Each number is 128 + 24 x the weight over its row's rms, rounded and kept within 0 to 255. Layers, rows and columns count from 0. Numbers have three digits each. The size before them is the row's rms in percent of the matrix's.

# down: layer 3 MLP down (transposed), 576x224, rms 0.0395, rows 403-423, columns 0-223
# gate: layer 3 MLP gate, 576x224, rms 0.0447, rows 404-424, columns 0-223
# up: layer 3 MLP up, 576x224, rms 0.0433, rows 404-423, columns 0-223
down403 093:115182145102112155115108133132136161092131179134100107109144154125105114112120119136138113126134127127086125113149171170092202146136143135086108088086135103096142100124152173102100072138149108134138137130101142156121117148128152145124126145120164153135138136131109144139120186152123124130141153101118107098094137131133140118109137117144152146135128150100121116117088058149092166162117109123140174144105111130109091138172159097137135114155152131147106123088150099152108125148111146107198124110107146142117155103150116129143102116112119104150182142145102134091108150153119137128167136138108107109107110115120120149171106145157145121193137155126135089123178149141111133163152
gate404 106:136106117170103086140111148131131135147109155146139191140097144087125098132142130102161048102128128178117110115118152112166141144136147122144136106151140121121099112113162114104093140086110135161132127143114102137150093145120120142100130142107103113147141105127117083158149134134113098110101120096116129117119105094076095149076103106127157121105127072126152145111127127101119142117161131124150139145092100117162164141096121120126154147147157082142133117106130167092141127083134146119158095145083108146150125153179124113120136141082106105118146149120108148100141049161108109121108103124152179100128138098123129136134128171115139131157126128125084139158117114137096127086159
up404 110:105136131160132132168108151137118150133114139119161109140127144132157170142148142132146115163075142118139131114143107129147093129137131114171142152124112081105120126105124132143112111116128104122123130117144103107155104131142142113111160118146117107104110108167154112181192123151179133167127175144164139143132094089129125119111129207140115164125110163144178125140106098130121119177147117137125129131126088151136144160152113121133127111175166121150181154119095120039128110162142173121143145125142077099118109142172134098126149113128131131116111140138145139137134147086164170155108153102140136098147124158138072095124132161115124142156099108137154133167148121140154160157139
down404 107:118128124123164141099119124141145143088108109095141118128131107176124123136138135172125136111142162122112132137087106141100136115122153127111145128097121158122148120097136078137181115133109123166135102164111138170092127129120120139141180153157105148126136112127140124113140141170119102124161082141168154141122182148130130122172083124129092141193125143140126125140114125121149136134133160158114143127143170166146123098142126127122115105148150133086119109131138115138110084145112117124119160124136101072103138129102155121102123132128108124166136135168146097136182172091108135144141125146094132144157119118087141101114115107094111147143175098113169128159242116095089123155130
gate405 095:089134136122126131130119121128169127084163150122122124143094125143141113129125138144093112125116114130098132100135148111139123098153110149148089180168155149118155118151112128094095095128102142152176112171148163116175100109187121179111150145121128135116111114148132103148157130131097114144095156146140163129127118173116126123151151119151092105126113145143117138142104126159124119112132145124131077068125127146137155146150137110120070097180139128129141150112152119153143128169135130089123156160069137120095121073136112123093168160144150203122097166137078107112127103079161111116150140131147160131136122145102134160112097106154162133156154148155135108147120138136093136114146
up405 100:133093141112115163114121126155148140149164129128116145093153102129088141141120122172135151143117120101114109137097158140129143166094122118102124148120160145149130131106146116126147174116150117066117134095115104115100118123131153148135126128123104085124127192159114125103112113134145136118173136171159084141183143131149122121113113166138135146079148127138115186104143158095165119153151117114128162084093160129135104172139185116147157125126139105143118125160137126148144146093128145125168075141116125150140102120149177105137127101125123131139105128170117095133074142135149142138140111163118148114101110133129111150125145169110064112140109123162176117136069177091134126110091
down405 103:107095123129113144109157137132180150153149134169135111122126095131052120121120105143083147094128130134144169144119118117118125129154128193153140126159130126149155144152069128128127149102100093122163148131178161072134145117107127134093121130138122110154115158128146095087141157085136132128103146110126165153197151136149141126139133143147149073111141128125163101122151150152117126109125134174124092086114114151099151128139143115130135141141140140108098120127116100161148083150137114136150119159132125105094105153132140111096136109122143149084084145165081121125141151108142115085132098141143150079131158158131111135114125140123133130143147082104120107122048100161109149141140
gate406 107:120143097159094161120142155120145129110118183139137153170096141119149136137145145134117130140080126166117114144106109145144087109137079168132133150142135112111111111129132101114150142112154140084121086136160117155151143144108140092176166108147148090132149068104134160145125118135119125142144150104153114137149106165126149183137127141097154129112150135100134135158104132112133126117118120176109131175161115096077132133115119130126121116139173108151125081125130109127181134128200093151134111084145114161130137133129131164132174153170128122141142135097117164175125135150146142156123119148104143138098140093095129176106108149080118127119075149088135129120099112103170141129092
up406 104:104127109153122144120169133107180084135096102154129120142088136072146110141158139145143130157146133118171145093161144120178124120087073143144113139154156104060100107118093133117122118161126103117141122126170146185111159159145127136107098143132140131152177105151117131142092156126106153112144132139138102122143166139125147121141139125116134166131129131142118137140109120116117132128138145158132105200106104134074114130103158197162124148140127114112100159140093105093168140135155071155115109091102130150151122115123097112129133167102108130171141148100111125168095148147137121141098124122103122160145159135087135128122139129072155092128117142138118114120108117125143105139089
down406 106:157108134096127132150146137077094113170146131132183096112154155125083100128133113130130141106116163129140111099157144156124143137156119127119120142120129111183107134124124134144133110106110103128136125107144115119147063163122155166117118130156117103138101128145148139128184127152130096149175145063118078149112118128110142137139130154093148102151157107118134142142105098094098122131139123092143132082174153159080099118117108098112130156073113154171147145137158188140132162159110157130110117125091124159164138140136087132129145139101153141101135100126165131093132159167119149143098156117112162111113104178120159104146135091142100100130167091139124137107113149121142132094115
gate407 098:120100113204164132130087095125144142186118119130151117154112084121147164108142190110133156133109126141127182158175143154182136132118120119110094133125168143104118170138145083120118141150083127132110144113143090118094145134118113125142113138146161156137102106155136170158100109121128093155120121160069099129116130122104160101125115111118134119178127117101138124138155131110131132076111149125139104146156129136165129138107121134126122157130151113169114148130128112091166097141141114126192149141125112136113093161151140126148162087152163142150108109110140128175173138159123122137158141154139120123157096110115148117126079187137132117099156119141167122138124125165115107125114
up407 106:152135135097119148108141094133098117128121123125136139124140175123117102145139076152132129123156139120149125143088120099082112118098143148152142150148111157097143109129097108100088158154131142115110121126127173138170144125181132134131125110147099097093117158123151148086143101130140099142119088125159136124116170118176160103123095152178148162105089111145117129108137165100127142150144119104095110140138129111189137137098120145148130149126146120106088134127112161121142144134171093156121123092154135148148135168153108084089129120114098138080159105157109157131075157092112131121135080096179187165144127094151151133172114080125143105169112115115097133108127138136133143127109
down407 109:112111101099100179084119104124116110120132126157117126145094131145182091133109086144152123118113102140140128165110168084133137141118135141125128162153147121117074130120162105118162120125124133143105107142117127097138173118132150169169160148088103145132159149154163156144147107127158116100114096122178089117089161180088156090134110169155112139117101127137106083111122148137068187140127124136123116142103114165148140176117147167107110127078124121138095148159099130129123185082130090138129129136135125106092142137138110134098111113117127177152134149140119128145155122098105134121134091142129141129102102114167115149119138125126093106122145166129152124150168135136151148135085
gate408 107:143136112146161148157126117134150107089175129083150106141124172134106099113135128129126098152092114158144106110121114142123086101145126100180095138114101148119142157080106142084119116135108101111117123143154102125128147107116093123117143113109127121097158109131102164128129131152145097156119149190145161152129078167105078140123118112166132145119153135187112103136126151144151114143113107184067086140114120116125057167151172110127104130110127092139138112128153135110126116116144153094151112149137157147084095162134127137126138102098120121122078119133148152101198113105143115106069127095110137143144113131170126157129116154090114117109135134131139150147117133099138122131133
up408 105:133136099179157137153111142125112086110142138123152171085107103185114094136127142143093106161133151143137075186140112166107076133149095117117111142101123148094121111140076132114104107180097157109164116159160149116123114149140136135127136171109101144143088112143095108124071158129143101112102122158157133138117123121103107097119159140156126157147104117144107137108130154127143089126118101149128107133117104130120153159142156111096067071112134124124137117129114152118102143107110167102117110162120120136094102123108168169120129129115131114139161133125148125133122110112149123106079106065096138145161138140184154127135142108123158147118115146188103147135122110132118101151134
down408 099:125125119098168115183146135115099159133093139112108139102120129116102128142115147125162141101141109162114091137113109155122155107159101106106150149113159104142116111119119119168100133124142163133162130189164135127160098147149128137123124100149154187125097135133106138099126130129106142125165154084134131133101102122095097139084141140143115153096141124145155149071134103105145132134142112157104104103125117156096122088147144093114163183116083141099137099140148126140096137111098167091163082118153137149118116146120116125129129128093154150129115159119146130123178099158129102101104169137143125137134132135155144137115150107099163149156169086115114144066184171135105104096092
gate409 099:142149123134116135120158156116136129161111111160125166108095142143082118103113149115170102120124088126120144150154135115124135163141134136135105120155142153121097120155141122128099136140145163138132126093123128117083115142141152085151117107153123151150104060119086143135125114152151098163131151090133131121131153161106157110118108149123136108146130121097085126137154126128115143116102107132099117100067096102177096139181140093145157185097149100112126092136143108136144105125155160118174098132123094118136157129122155132142137136103156172158120078105136131135171132213095088138169144133137118123133119113146139168145116182134148135086070127127112141170085124125133126133133
up409 099:114112095142131184160121143095109177105182153149126144145129124125119135115128136143139131118089114118106137136164143147108144101145067091136151104125120115135075163153114105157144132143122132083101092087102140087118159113107159138134168156149149100178139075081116117135149144110118131136139113133142122101160107157116080146136130091108139099118136127130103143109132110128133104165130149165158145131137135173119153124096133114097180154135150113115150125124115106128107114160141154118159166139131108083132130117130097111147150086104172140109101147106152156146199157135109161121135148142094138112086119142117148124132121125124173171114142122110167124111135121156179106086096
down409 102:128129143116147157128151145114122116095112151163152106124146118125141128130122124167119137096122128155146139127127104120140104114120161144158144074106107082143154150128106150118099112080131159128123128133128131098170097156142153132098078104091132095147076153115128123112138118192125089130120149172099143104138093144122128128096133120084130116137140117140121114144135087101106167166087118132145155128155117120181126137152132118104132160119113111081098168083175113126135114131107142104108152086132133133166149093145108168157101103154130126120164123123185099140119124079139133148148144121123105139121105144173105117158112110135121083096145117170064084185097145147145135117127
gate410 090:175119130122110126142125150136130102094184133138067171161096141108152153147103169135107129122129089098113111142119163165171143150077111138133126150154092113147126109171132135125111125128109152156115160157168095119136164081154117168133152145055096121114099119105113098118150141119131127129137143124127121123151120124081111069119148054118157115135139121127148107152116107091125083122078121167141162092134113134153101153110097106144150134120106098105127142132130139126145153135144112093148120112152104143125150144128111182078126120112180163144166120129111093149111105153109120141131136161133150100136143142118154130146144129152091110110150131110128153127115098121103177128146
up410 095:140126112144142147155145111085130147189147133111139131152109086119117124076153097106141143088144117134121160090103130082107094134141102119185115165096141167135157108134103095140111134107189058128086094163150131123101109133113096174139116119143127130097144123116120162138138144110120123149107129112093078090097126128119120130103113145143167114148147106123126118185146114142135114136169154136111133127123173100131139118092102136143155099145149102137159123123103099117118126117153140142119135156087089155120116118147095094134145155127142107092124104123116167148095154126179128194144107110152145163127095098134091150115118170120142129118103167125098100145113120138148145104124
down410 095:143085164141120106135124136148156122121117093112102154131168143103180117109136123164144103143107144127124103120149152141139148111137118133148133100132130123098104132123144090122136112140129177139154137123167131130140146119106134153148133080102163111105125143123118100138093145135119181144109111120135148134162161117126127127110129154135147114151141075171106118171142144116138139084151134138132092138156147160162120128093153138128126162126098106139111104136118156059156087103110128135189143149096158142132140167133123135117151127070132213140148129107124090129101134166174129130110082146104132144128140107138121185089129122124165126077165095168153110139118083111179125148132
gate411 092:121107119114147110112136122134107113095107134122111135117101112139127133152169132107169094166114124116145115122136134123126140146086165113094140128103145124124115137164113091100121076146142100152147121137094108102128112147159147143141095145142089124121089108090129087170142144135158141135131142117101089114142153105129116144123111118109115132111139140144115115100093143116114118147140098037130125124146107133110096148168069139111126149118101143123125122086135174130121153153099132127134115109173096083143164165128112190153122121122120175120173148123143150071087119141082161116086167088125122126179102136173130104128171110105142092068137116121103135123128152128130131159103
up411 092:163119131115154136076109120134148127089138117149146158124126132125170158168159129138150152118157090139114144118143081099175103134103156114103128138120154113158116128140155140083134109146107127120133158107103080113120167146168171135137113122119078160114132119134160138160115148146155106113079104120121117152136155140132126113135138152131121148104104122123104160131166127125113158160187133066112172157069120159151084125132109138070121148160118122127093132164143176140077134127118114161109118127133073130122108138138114135139153114092135089090103142090120107097164142142106157115124148092116121166164125107169144113164154095129151126135121085098122135121134142100136137115105
down411 082:127094116176131169120154121131142152125158159090116092131129155162096117166091120178058146123094172131106138115141101183115124131141135150155099088150132110116153112129089134154109107093142115116154114163152104109104176153117085113119164125098127120120151137114113115087149118103136135123198147134130136121144123123128129153120159094122144143142127138113109122156144146126115151107141131174094083157132111131131143107140182131137135096141110101116144138139140086102141106130117157106159141140108139103080106117129144091120155124176144114155108166165079144132127124093143103134159092142118142140113094123115137152092133109125119182113127112171129088132196135132126101118149
gate412 094:142149118142131119145133129138115092097111146098141092113140179137104093123169141138164141088091107099090129110142178161119126146117127119083140129123163119157120109134124122133144142081181154176102167152131178121134151135121099166131162119139127132142163104121136118091184134137135180126097129107160115101149168109164131120145070111091109089102128096138145150099108138105119111105136135133129146142139082155133143088128146116123103122124123155129106103144147128142093130160142096162137134147144112134116176093115127130110146102137129135141108065130150110153097124097102106123174109148133162151146098107091152106095161108145204160089126130134100124121136129129109112118102
up412 097:162122113129125184097119114088202156169124114134118130139126120156135134129141116084114118133114118121105154139112109127085127134091145114122088127128172141116172124133208157144157107122093138097110153130121142130145141146141117144187171099164156134119127138103129136136115137190177126143086138132040132144103149122127118109104161126110128130116156109148138118103130098123124157112049104148112147121120099161117135095118152138122120120126135118114114123145144138124121130134124123160145096129159152115131144106142145100152093077117150159075158097125101117120128149130152093152111149112113085159121116143102148147142120137127131148145103106114075144095134150077131104112130
down412 101:162146137132130130091133092104187136124130117148119133107092096122124124120106151110119131203145124137161119158113131121104097097089124088129150116140115143133145133111133159087164135125113142112134105128074083114107119077158110192076158128146106184109133125127137134111097098146143118096125108178117128161141103107132106191153140129145115156126110154110143144114134095130141131112108118156116111128099140111157134142130149136082126134147114139104166160129129157130100175138133121118156111149125158120115124131106156133174113137144118210139143112110120131095115125099150070150151117102126138151106121163182125162125125121095100119180127167147097142160125119146106130140106
gate413 099:127134135133147127110143145148155123094126185163143144152102127114147103090103141113083116121158130116146136155122133110128108148113105192112123107157145134156147097145099105100127140168132159143130151114166117134170138099126157162086099160157114103116195148137107113136149101103118093104151137112140141107137121145117085113139125110129101127098150114120154095129111102091116111097119163104134160137106143129130094146154161105161112108123103096118112114111126068106105158114134157084140134136106110160122124104113106119092160080139180136164137153148089116111140086114084148119132157171134178113112099087145093188117149123132163153132119167149126146158118152137146129109146
up413 109:109116153107134117103142119155133104132084108115172125102137099114166117167099148104112132129124135167161157130146141101118120153136117140097110142093099110131105132106119120102151163133111132121109141129151139144110152144112151137156098144134124101179129144160121126155088168134146116180161151116136135172119144115124190133154087116176087127137127159147174124122113081143127084148097139106124155122127110158078147144154130131169080094111107140086115166099132102107131114124162145133161110164083114136158142111128148112109131136152112124128125110154154162126122131117118178131080093113130078118146120153149069110119101172140121078172087116171097153125124116149119127143132
down413 110:111125130128145096108149121163150128119105149121174148104139127108166105109136155125122150123106141211120118145131090120133139121137182135083133142166094105137113090102117156161139154152160066136131114127183141113142114177132151113144111110152105148153099123121119123113132120116139131133173131110148113136100176139160128118194144137164101136102116134107139129111108093135106126116126174165100213103100117146101131144140092099134098159089114140087117113101130115120149164120148154132118149119123101111150126096114122121118144099157144130098147096135128142127142134112092148165120138118119119128154125142160079146133116163126145132156128133082155114112197156150163138151099
gate414 104:104114124138078125113147120107133109120099110113147144159146133117084130108102163147122108109125109107142129126171118088147123121151110103135080127115149118112142182120133144185116105144129170176088110115136120144121112106146085174087148098115137127125109136117102099196178141110159115153118138139107143088139131130120137107129114128146124083077129070128081135128181091133105149124134093100085107120121143129168103131124134110128107120122122126107139120149136119106138085114121143159150143130120125122114189099127143116142136113144118109121165126184094124140094136128172093149153162104175144121140067094146133167143118133084108136119145109143153188136125107110134158144137
up414 105:128138168128107125128111098110182148125132151101109165129127113152121106165076165162126138087160126117116148161129142169138165144083113148119135161080122151121163173160117105119142100144084140127087068110119118154131126138149171122127105137144138134093137140139125124126098140135099086178115129100122110106104142142080155098125107122146151113105125109086120132091142134117138153157134157095143111127092137105121100125152163066135151115099156163131116146172101130121139162131101137100112155099122144170145149105089101130129114165137151127114139121142145118143158126105166121125151156120133091159116109116097104175137107110155091165128133128158146124120122180139170071115131
down414 108:102107151112085105108102146133117152120123132151096115175105135089084102080153131127153121139131124165144126100170122154148146140110150121116163126130141083133156128102150148147114135115145135149143172113157115123143129130152093144136118135118107126140142155079124114151144136059127133115181128119101111101116114097141086127125139129117103170190154114087138117103143162110107124079151121096136133126094111143146122122151128157122082140131151122069154127122121111132121146127171117178126118143152125133124142067140143159066158106144088108110161100131125128173103124140142113099121123138136130089182139095167128155107131134126136117140099121156149140155057138075140129114136
gate415 103:112096125111123133141092164133107152133133138091119079182107112155146159112155164137117132116093153153120130118100115122164105136154111155160126134098109120137137144115165131148122136107084175147130187115137105101127129116120180151143124091135148102106125120163123123155135118175141120111123140137131121163086118093144123094076079108170158093098126118112134139177122140141151149113121139192087111138121125143145083142112097107125116140131097114163139128168125156143127115135142158135187155122130103121134117108131124121116113068154150131117160141148121139162166128171150164135158132096117127100091087150118143164129115116144076129109158089117167154124119142145128142091082
up415 113:107127144125139118088172137133153145100129152150119133112154138158124132134139107122101120147112119176121122139127070109149115065141117106125099121132101110131118095174125120098134100100118150105117129148146169190156115124123150143129158146106153112114168089128176134085101103140126117126089139155147102123129101130145150128127144095093148126083102120144160079128101124116121199138176113103129078148100143124127155100112159175126110121150135121134157133127139145127107135095124145127166159124153101140128155131128112165108156137123120094135138171115102165147115143120142149123167135114165140145082142126096180147112144143114165166129130120106106149091146129036135131155120
down415 114:113092143102137123145138171180141142125150170163128106155107177086097158101149093101131128149110127137132160129149160136110116126150092114120120132107157100138117136136133139138136141113135137137139131100111095079102155123122113122109124157124098134097163129089100142094134112104065095132148124108122080099133138118140070181122172134152090109148103111120085111120116113106104139101095153117127135108102134082131162137074129145093111136145150109134127127103124099105196113091104094122144154132150164120133140120121157141126112144140099176103096091170094112137114111067139101136143123135116152146161130150161138143113115120122121098136125164119141098096167121110142147174158
gate416 088:157102140133143107124116072149089138113130116104149106144135095124128099122106108130115115120144134140146127159130108112130117107108151120129115121166144150116143115118143146144147108146140109113168146082079138117166075108163151137152145108090108144150109158133106121107110162109111134164150121126134143101173131094127190052160114114107130120152144140141135172164148122113132142141123127096141087128162103126137091116130076099200138172144148140145118127149099129149125133164156137104131131079123115161128118133167128135132135148107165097072170065157176141195113104160116136125123124123159166091132100111128095122127126142126142101126171128129101137141129118130144140150100
up416 091:140127141106162071124134110110079149085140140081118105125128146104147137120105113111085146175119150132134135119121105123110151120099117126190126140150143102117110106126118094163159163104121124115118137155123112134161130119112123105108143104110139147118084158099127064092140152133094180123131141108113131128123141124144125098147147123120096105159118186167150131135098159136105138111156130106096129183168143140083114111148094126130129128163066155130132156109151131127147136125101100133124106121133121110144168144117134127146143163116126120166165118153183145110150130126141102118111163121130125135157128152139164127075153053117098143123172169109100151114128141182103129160098
down416 088:148178122090135140104140117099101133152146174144128112147116111143149131168131120126133137147162105133159110149132137158150129130128135130143126127140112144131103099142126125115134137153162143139066125121143083150091153117105074123146119125148158096135147142102143151155118131145163121135123104111118093160164081201153120170135168084140137149076158109160157079071100123159142092114109130136089107147148142108108119137133159118134102104136171082110116113133168147137124103102141128134120086143125102164129121171130090123166111122129098143124154186106146122100116103122083114129119160118197134103098150160171142140126127090124129148099124106119145143103138108111104147132139
gate417 106:130125120101160128113168108119121134117114188131109130160108145146143149128151128124135125095117186168138140118100157159147114089100144163124141124124126125186145137138079123096157131160136115135135178159110137118130112091131097141116110090098071103134118138134140139137129133149161115127108134177151076178114125119124092120130127088117102089123152133140158141109121114078096086112161120125127129150140141128187132149159120169094155112191155143146098143142170167114118122150122157153116120134118123111120096140135143159119162147083123072100084116114141121135136136109113136087114136111143138159119139187149149120137144149085105097140129114159097126112125110090120139129176
up417 106:158162175125099111168119132153135114119116136135128126116126136123101104084128151118114170145131138124118117154153156112146169110096114101142089092091157133085135150118160124165115046149152149112148112095108112149117111134146123082168132140132168157131109126150067120143169159124128100156148120079109141113171152150104137107151102117122134106135111105154154095141153163138120128155118149117130107090119163135104122130094128121128169165116107142129091107122118135123174137096130093111146139116149126188180079137135099119097154096118185129118153120146115120116109138159151149116196148153109130070164133117129143145123099110123167135124105124130132099110134122131120109138115
down417 096:151116134132103148084140099106112092093118131103092125125114151133134098192126088101117110105127108097172143124103087101114107112135110147149157152115144137163134156113102094167145114148106128123192142140153146127133097104114135181122141107092133157089101107153130136089093123140140136131139123111187176151152114133159107106153149113142116115089159130152108106110111136099104112118103141137106122154160131166075115063089121116120104110064098169151120104088142117094148161099119114114162143135139079151141114121135140084124143143125144111111149119139141125154123148115088150131125118133165143128149146124135120106145127102110161166109167126116121073146114131147160114116100
gate418 098:146128122153152159146111122140155120132117107099099115107102108141128146149122139168189148118092134147091120117120155143101126139096148117142170082132136140117115130124157103138143123149154104155120141144085156136138120131131143163110123121138134153094138130199140127094113117140185151124140159117172124133109113113142163121116173096091118112132119153120130147114147118070125117146102094136152164125125202120103162113144147140124106134114109147146125180139167138137130114127108166132121117107125116177160134129081141169181121109121156102174134146158107122133134085153119171146130168097081129143105134150136123133117123147056107135118148156108123106154111185160146119143083
up418 092:130099102135120122116084099111158149164087124125096163122146156158193102113093149136159100131093168130131131151106113107119142114135150121134177093101122121142137121148152124118100119163112079107113151142123108112124098124114079110118166071154105144082120123128123169191135141113142154143110146128123121153087129111140174151118120102103147158122154142113172162123132134137124131133135092115076172110108166121132126091108191105106090145116088126118087136158133133139133149081153110144115189087126099144132149100113100119139103130167113087100123156128159109120124135153129125125103167125123077147127135119143102113149122137150131127138114164162132120175128132126153128122108
down418 087:131132125106089136148137135118122108140158122177156147146092115143102123128139126115060109153092123089151130167150101170137150113164102144097106150107126131121122146151157122125119140116110133142134128104162121137149135163144086123125121124159132070135146111080139144132136152164095116132099127148124121114086136153138089121106124126168111121149116137135142127116119124168138163129108110126141094120138110098180129138150133128150159112176109128101111120112057120168060111114080182121161087163123152088127126174160137119130137135123103129106078126097149128132145145129113082159133095161181111153141132111107127107092139120169127102160091090139103136110156085130125153127149
gate419 093:187153152165184115124163144090118087119146124156075139117130141107142068146142141119135123120111135103134113106142154165089132113106149123087170149133120150178102116166137149137087116115102148187138116145115145135126166139123084153149128103118149131174160116160152107160115164132167117089106106113164126136157105121159099159123145140110193102108133090121148083105077155133128116125142109113145118132131140110125120127097138159137111117147128153123183149138139139108096140141093079186128112153125113135102124138114154174152173152138122136123102116104136114127092147137146096115126106128140130135142101171112161061152133137133132136144148141143146136112118133149126127134104
up419 095:141113135110135101124117130137118129129170148157154112126164147132128109117105120111105152104114085143112155092108142135094120125141116136146095112133076112139125154109109094167146136123159136113151128086138170123103121108164149099081131164090125130106156126131133122047176106101064070112105135111126171132130147152138119134080147116109113124129095140122159129167140115125140138150130104105138097140108125145148170135114154172138137105150134139101138116131072091190141116129129140086092124143138127108149131118131116135143130151112130103138141099141130134119098168134141072091142105152179165118069128127134116093078110113121169159148177113121126143125092117105134134101155
down419 096:129150113130120091109089151127136142099130147119129154143129150167157161122140097131147117146139118170133128132139102140151138112116084205121148188132132138130116139134144131128111098154111125169155143133127117138157132116135127150108128140148130143171091081118109128153129174104130150130109184169116137182214129121124105106156117118152150097120125132133131123116171170137172123140118127126145142123134077148073127128152109064138104161112123123187149106133137139114124154112079142101126144117155090135091120142137153091127131115114116118123138138128116123162137128162136145124098121128093092123090154103114161176143133109114153136046105150085121119129104102149136117123109
gate420 101:135152131141118086089087126155137096130133145091129134134082124113102133146122098113124103087098163125140081122126130169128147092108132156159149136138166141171145158119128151111135129120074146130173145137098104154143104138123133150155113119089098124110179121124138188120146145084118134076138159177086125144146137160173115132114113146131156106102097076114142089120159130180141107132143124149155123135116126129099145140135115110080130147109132116122118073105168134151133116109146109106135136153128100153096137110130140120145163123093135182154110171154118119156123111136130125181141130122127133086103140156140135167096100125152179150071123138139083136141109124142142098141139
up420 105:092085126106152131136110116121146124111159186153146093117176174118125090166114120119135128109155125110134163156131127143126112149118131133160161107117127136134108170155135090133122127118106113118113098110157143071156099094160125145100158148160144126142109081147156128116110126123083099154172084121146094132124113109155117129116110097073111140131142078131110163116177180096108128128148103120160085108113107109169108143136162114150114129126127095151098127125131106142121151172150137144122132122128197114121151137134141144162128168142118099183091126123070150108175146105122152126175143113131155143139130124132078132131111122134110101114098162136122147105112143122132101144166
down420 107:088163142116089117156083124109149130145141149156162125099122166149105131157133094112139130100092121118147083151118130127142112102130119157149147120117173100115135152121105137148122128119092088118124107115159136085108129104109132094130150139155137099155171098127118125137135136124104073149120130121140107122127125143147149129106144120103139120112065104118123124122147152183147124111103123128149148141111147136149148180125149148102087124123072080137073136165165099113150119173101102122165166099131118114114159141103173142120109130095089162114196113131147131086145126140125142134142137082194121098136111137160147088113089143145091132105127133135118168115149143115080118150131
gate421 102:163135136114073182138110106116111118162141140155106117106135131130126096165117145097091119118113116128140122149091098138137109142129113123146112126121080130146126122122140115093150162139134108128176130129148128071164106159117120154120055133124175118135128160143096128144086115158117118145145135129139084139173089159177136134106138119114117134091108123113128148103115132119154143174132104126133119148167136088096162107174150135158120143108148135128117075177116123139123111118162127116136124119098169147072134131145145091086158173131127150112118169137122115145152116149126148137115100144102125079100076136126165147133072136114146125171103110134131109122116085113132159099182
up421 104:138149122144146143139106107147143140130144141175111156075125111125156128142118139149111126145102150123152123133154108150149148163167148125128119109119162135121122096094108110160150116160090151107118146107096073134168129154109166108098166119087146092153127106140098121127087133115099121126123093154108160129117130125161106162154132091125126143136120131147158140186136114146117127149122158138166102155117104104094093125108080145146151136111106112152110106136062113141130103145110118087191118135067147084170109125174121135116116123165115095119103098115106169123119141137127105108108136111097145093126117093101181123149133132107119115061066104135164113131132129148116143141119
down421 107:128084109099139085095154132186142116104113147117122122131150142092083109124136112094134157098132164119108140152131152073140146137132128131128144075128135100140171155157096155144100149096146112132144104101091185165115133107125146129169120127136131153109123129092142149138154136143110134134133145126097141113128131136117138071100142105105168150138162115080123110137109115109107156164107103155161153125118134203145124129128134098119100108102145102168120170161122119113103160095136119117129141085156092135114102105111128183115132118146146109140141107146133112120090123194137109174115064105124123114122100119116076112062149148135126142152153123117111111132110137144138107122130
gate422 098:169096134120141138080156128116132151169170158078121162135109115135120119137135179056122101124117132179118114093131176162126121106120140122104150136127085122177114106103146109128124128113132106097158134088146113104132094148132125152104125115140114124144153112129085122127103109116109103091118133126122147152148077110113102139135152126113104114154173128133109083105110148144074109133150089142132149129137094080083159169078123135104147159131082111139161102087171123170102136112169096106135156135118108120127169152108115135109162131091143154130131136107151111098137130112119093120119104131133106117081143175156097121083152113128099165130137119123125136158119148112111155124126
up422 093:181149138121107128077134116135174138137139159144076139135135111112183105112107132143151125093118102116131097146157123150148082093112151131117112152109145066116170161109120124143133137123157136123121154125140155113131141142195145102138129100128122139171129117103118087146138123160171154140113145109110143116125154105105117114083127160156125144106174147085169082136134128151115123156134118127154109106159120124120095166130122145127104116128116149115095129177154134154084137100114143122135121103134117085152176133057153089127130124131185115115147132107140128106153107168146093133131133114119145139096120131101117176129150073132170123086128138146165144128106135138098124128175
down422 096:120121135122139128108129127105104089142144118129137141154125105133134142117121144136177106168121131118131152161144102087104104165173131185087134110148159113111157077148084120114132116117132123150129117149093107137123120100085090131156145136084110115092156101127143158150128098122111144116153137128135126151100105179128084146111144143092113061089100118126129155109129144106148142115120125148116120157111121147137125135115118110137124099121136128131157134074119076124148141122077112147112098144072114127148127128131100133095098106084140125117078160158143122120090156103161146166116156148151141135145119104106141119104163197163128054142133096139091128171175143129125118150134
gate423 108:090140067145123137141119155129163117116124139098148143122133107152130069126116162153143116088119115107066119110094106139111094110152111115112144126129123118107169140116111144133135183097127168098110100147109123129121145152139139173140172094105101128119141141138134132156196125141144119155151119089133118171120149104112126142136127111146106104093117118091149139136114119124168093117132149098097169133141141131138116114141109112172070107125168153115134129099133096127109120096139147099136108133150118143151153054136171114116183096143138130157120121136126116141097134111151138131079136106181121147091110125142131151114143127100106141146125121181122210102116152092151116117130
up423 105:128136118185137131057126130134103137100121109103078135088127111153141085119162096144139074127118123134119132115120104119186075106117129158130111122110128143107131127124123121109164111129102078123159143065129117127127127184101114153152107130105116149089155102108113150135153119168129135110124139087104066152153106133159149134113130121190119141135136114104127097088128116118155105093150107117103110098137137106121098068128126083117126148113099131135121149106090082134147144089149128150106101091142093117098155148119121168133125126137130153122136119110169141145136064105108157153119133090142127121104117126134133109162136133139152143129142063127135113142112134157119105084105
down423 106:115167160129095131169145134102101145086143139092074118129137097102192068090152158121169117129092122138105147149118128169111144104141119148106151145102125107128159139110153134099099072098109108126129165136127156148160097144138116135156143133126147108146120143179108129108104158118099105132133128158104080117075163067150168110124153100112143143139127174100136082121129118108154126108105112160153119117152135148168136170111127111128163135125122145143132142149144123133122143120162150141130139116114141062090135135146123152124151126139140172116117134149157134146119147098138167150154104141121128103118085146109109109132097130126093141110115136189119098114078105121168121143140
gate424 104:104179129169137121124111150096129088112161145124144189150107138132109126179137119138155113090139143163096147122112128107159139156136142127142119127159098093127131140149105134110156125177132173116118142067130125146103143154152125115142106138138145134126151085129139170100135134159123101132145101138115120071127149172190086146133139166097167138137092141138127168154110155110130125138092146109147111160131087081111116157150133146149122129130107136113124066152123123116093119117133141113135101150141092153131146129147163150145209131145078120175141117096104145130123112157139102132129126131145149122102090126142089131150166162145136110105111117126072147111113104139152145125161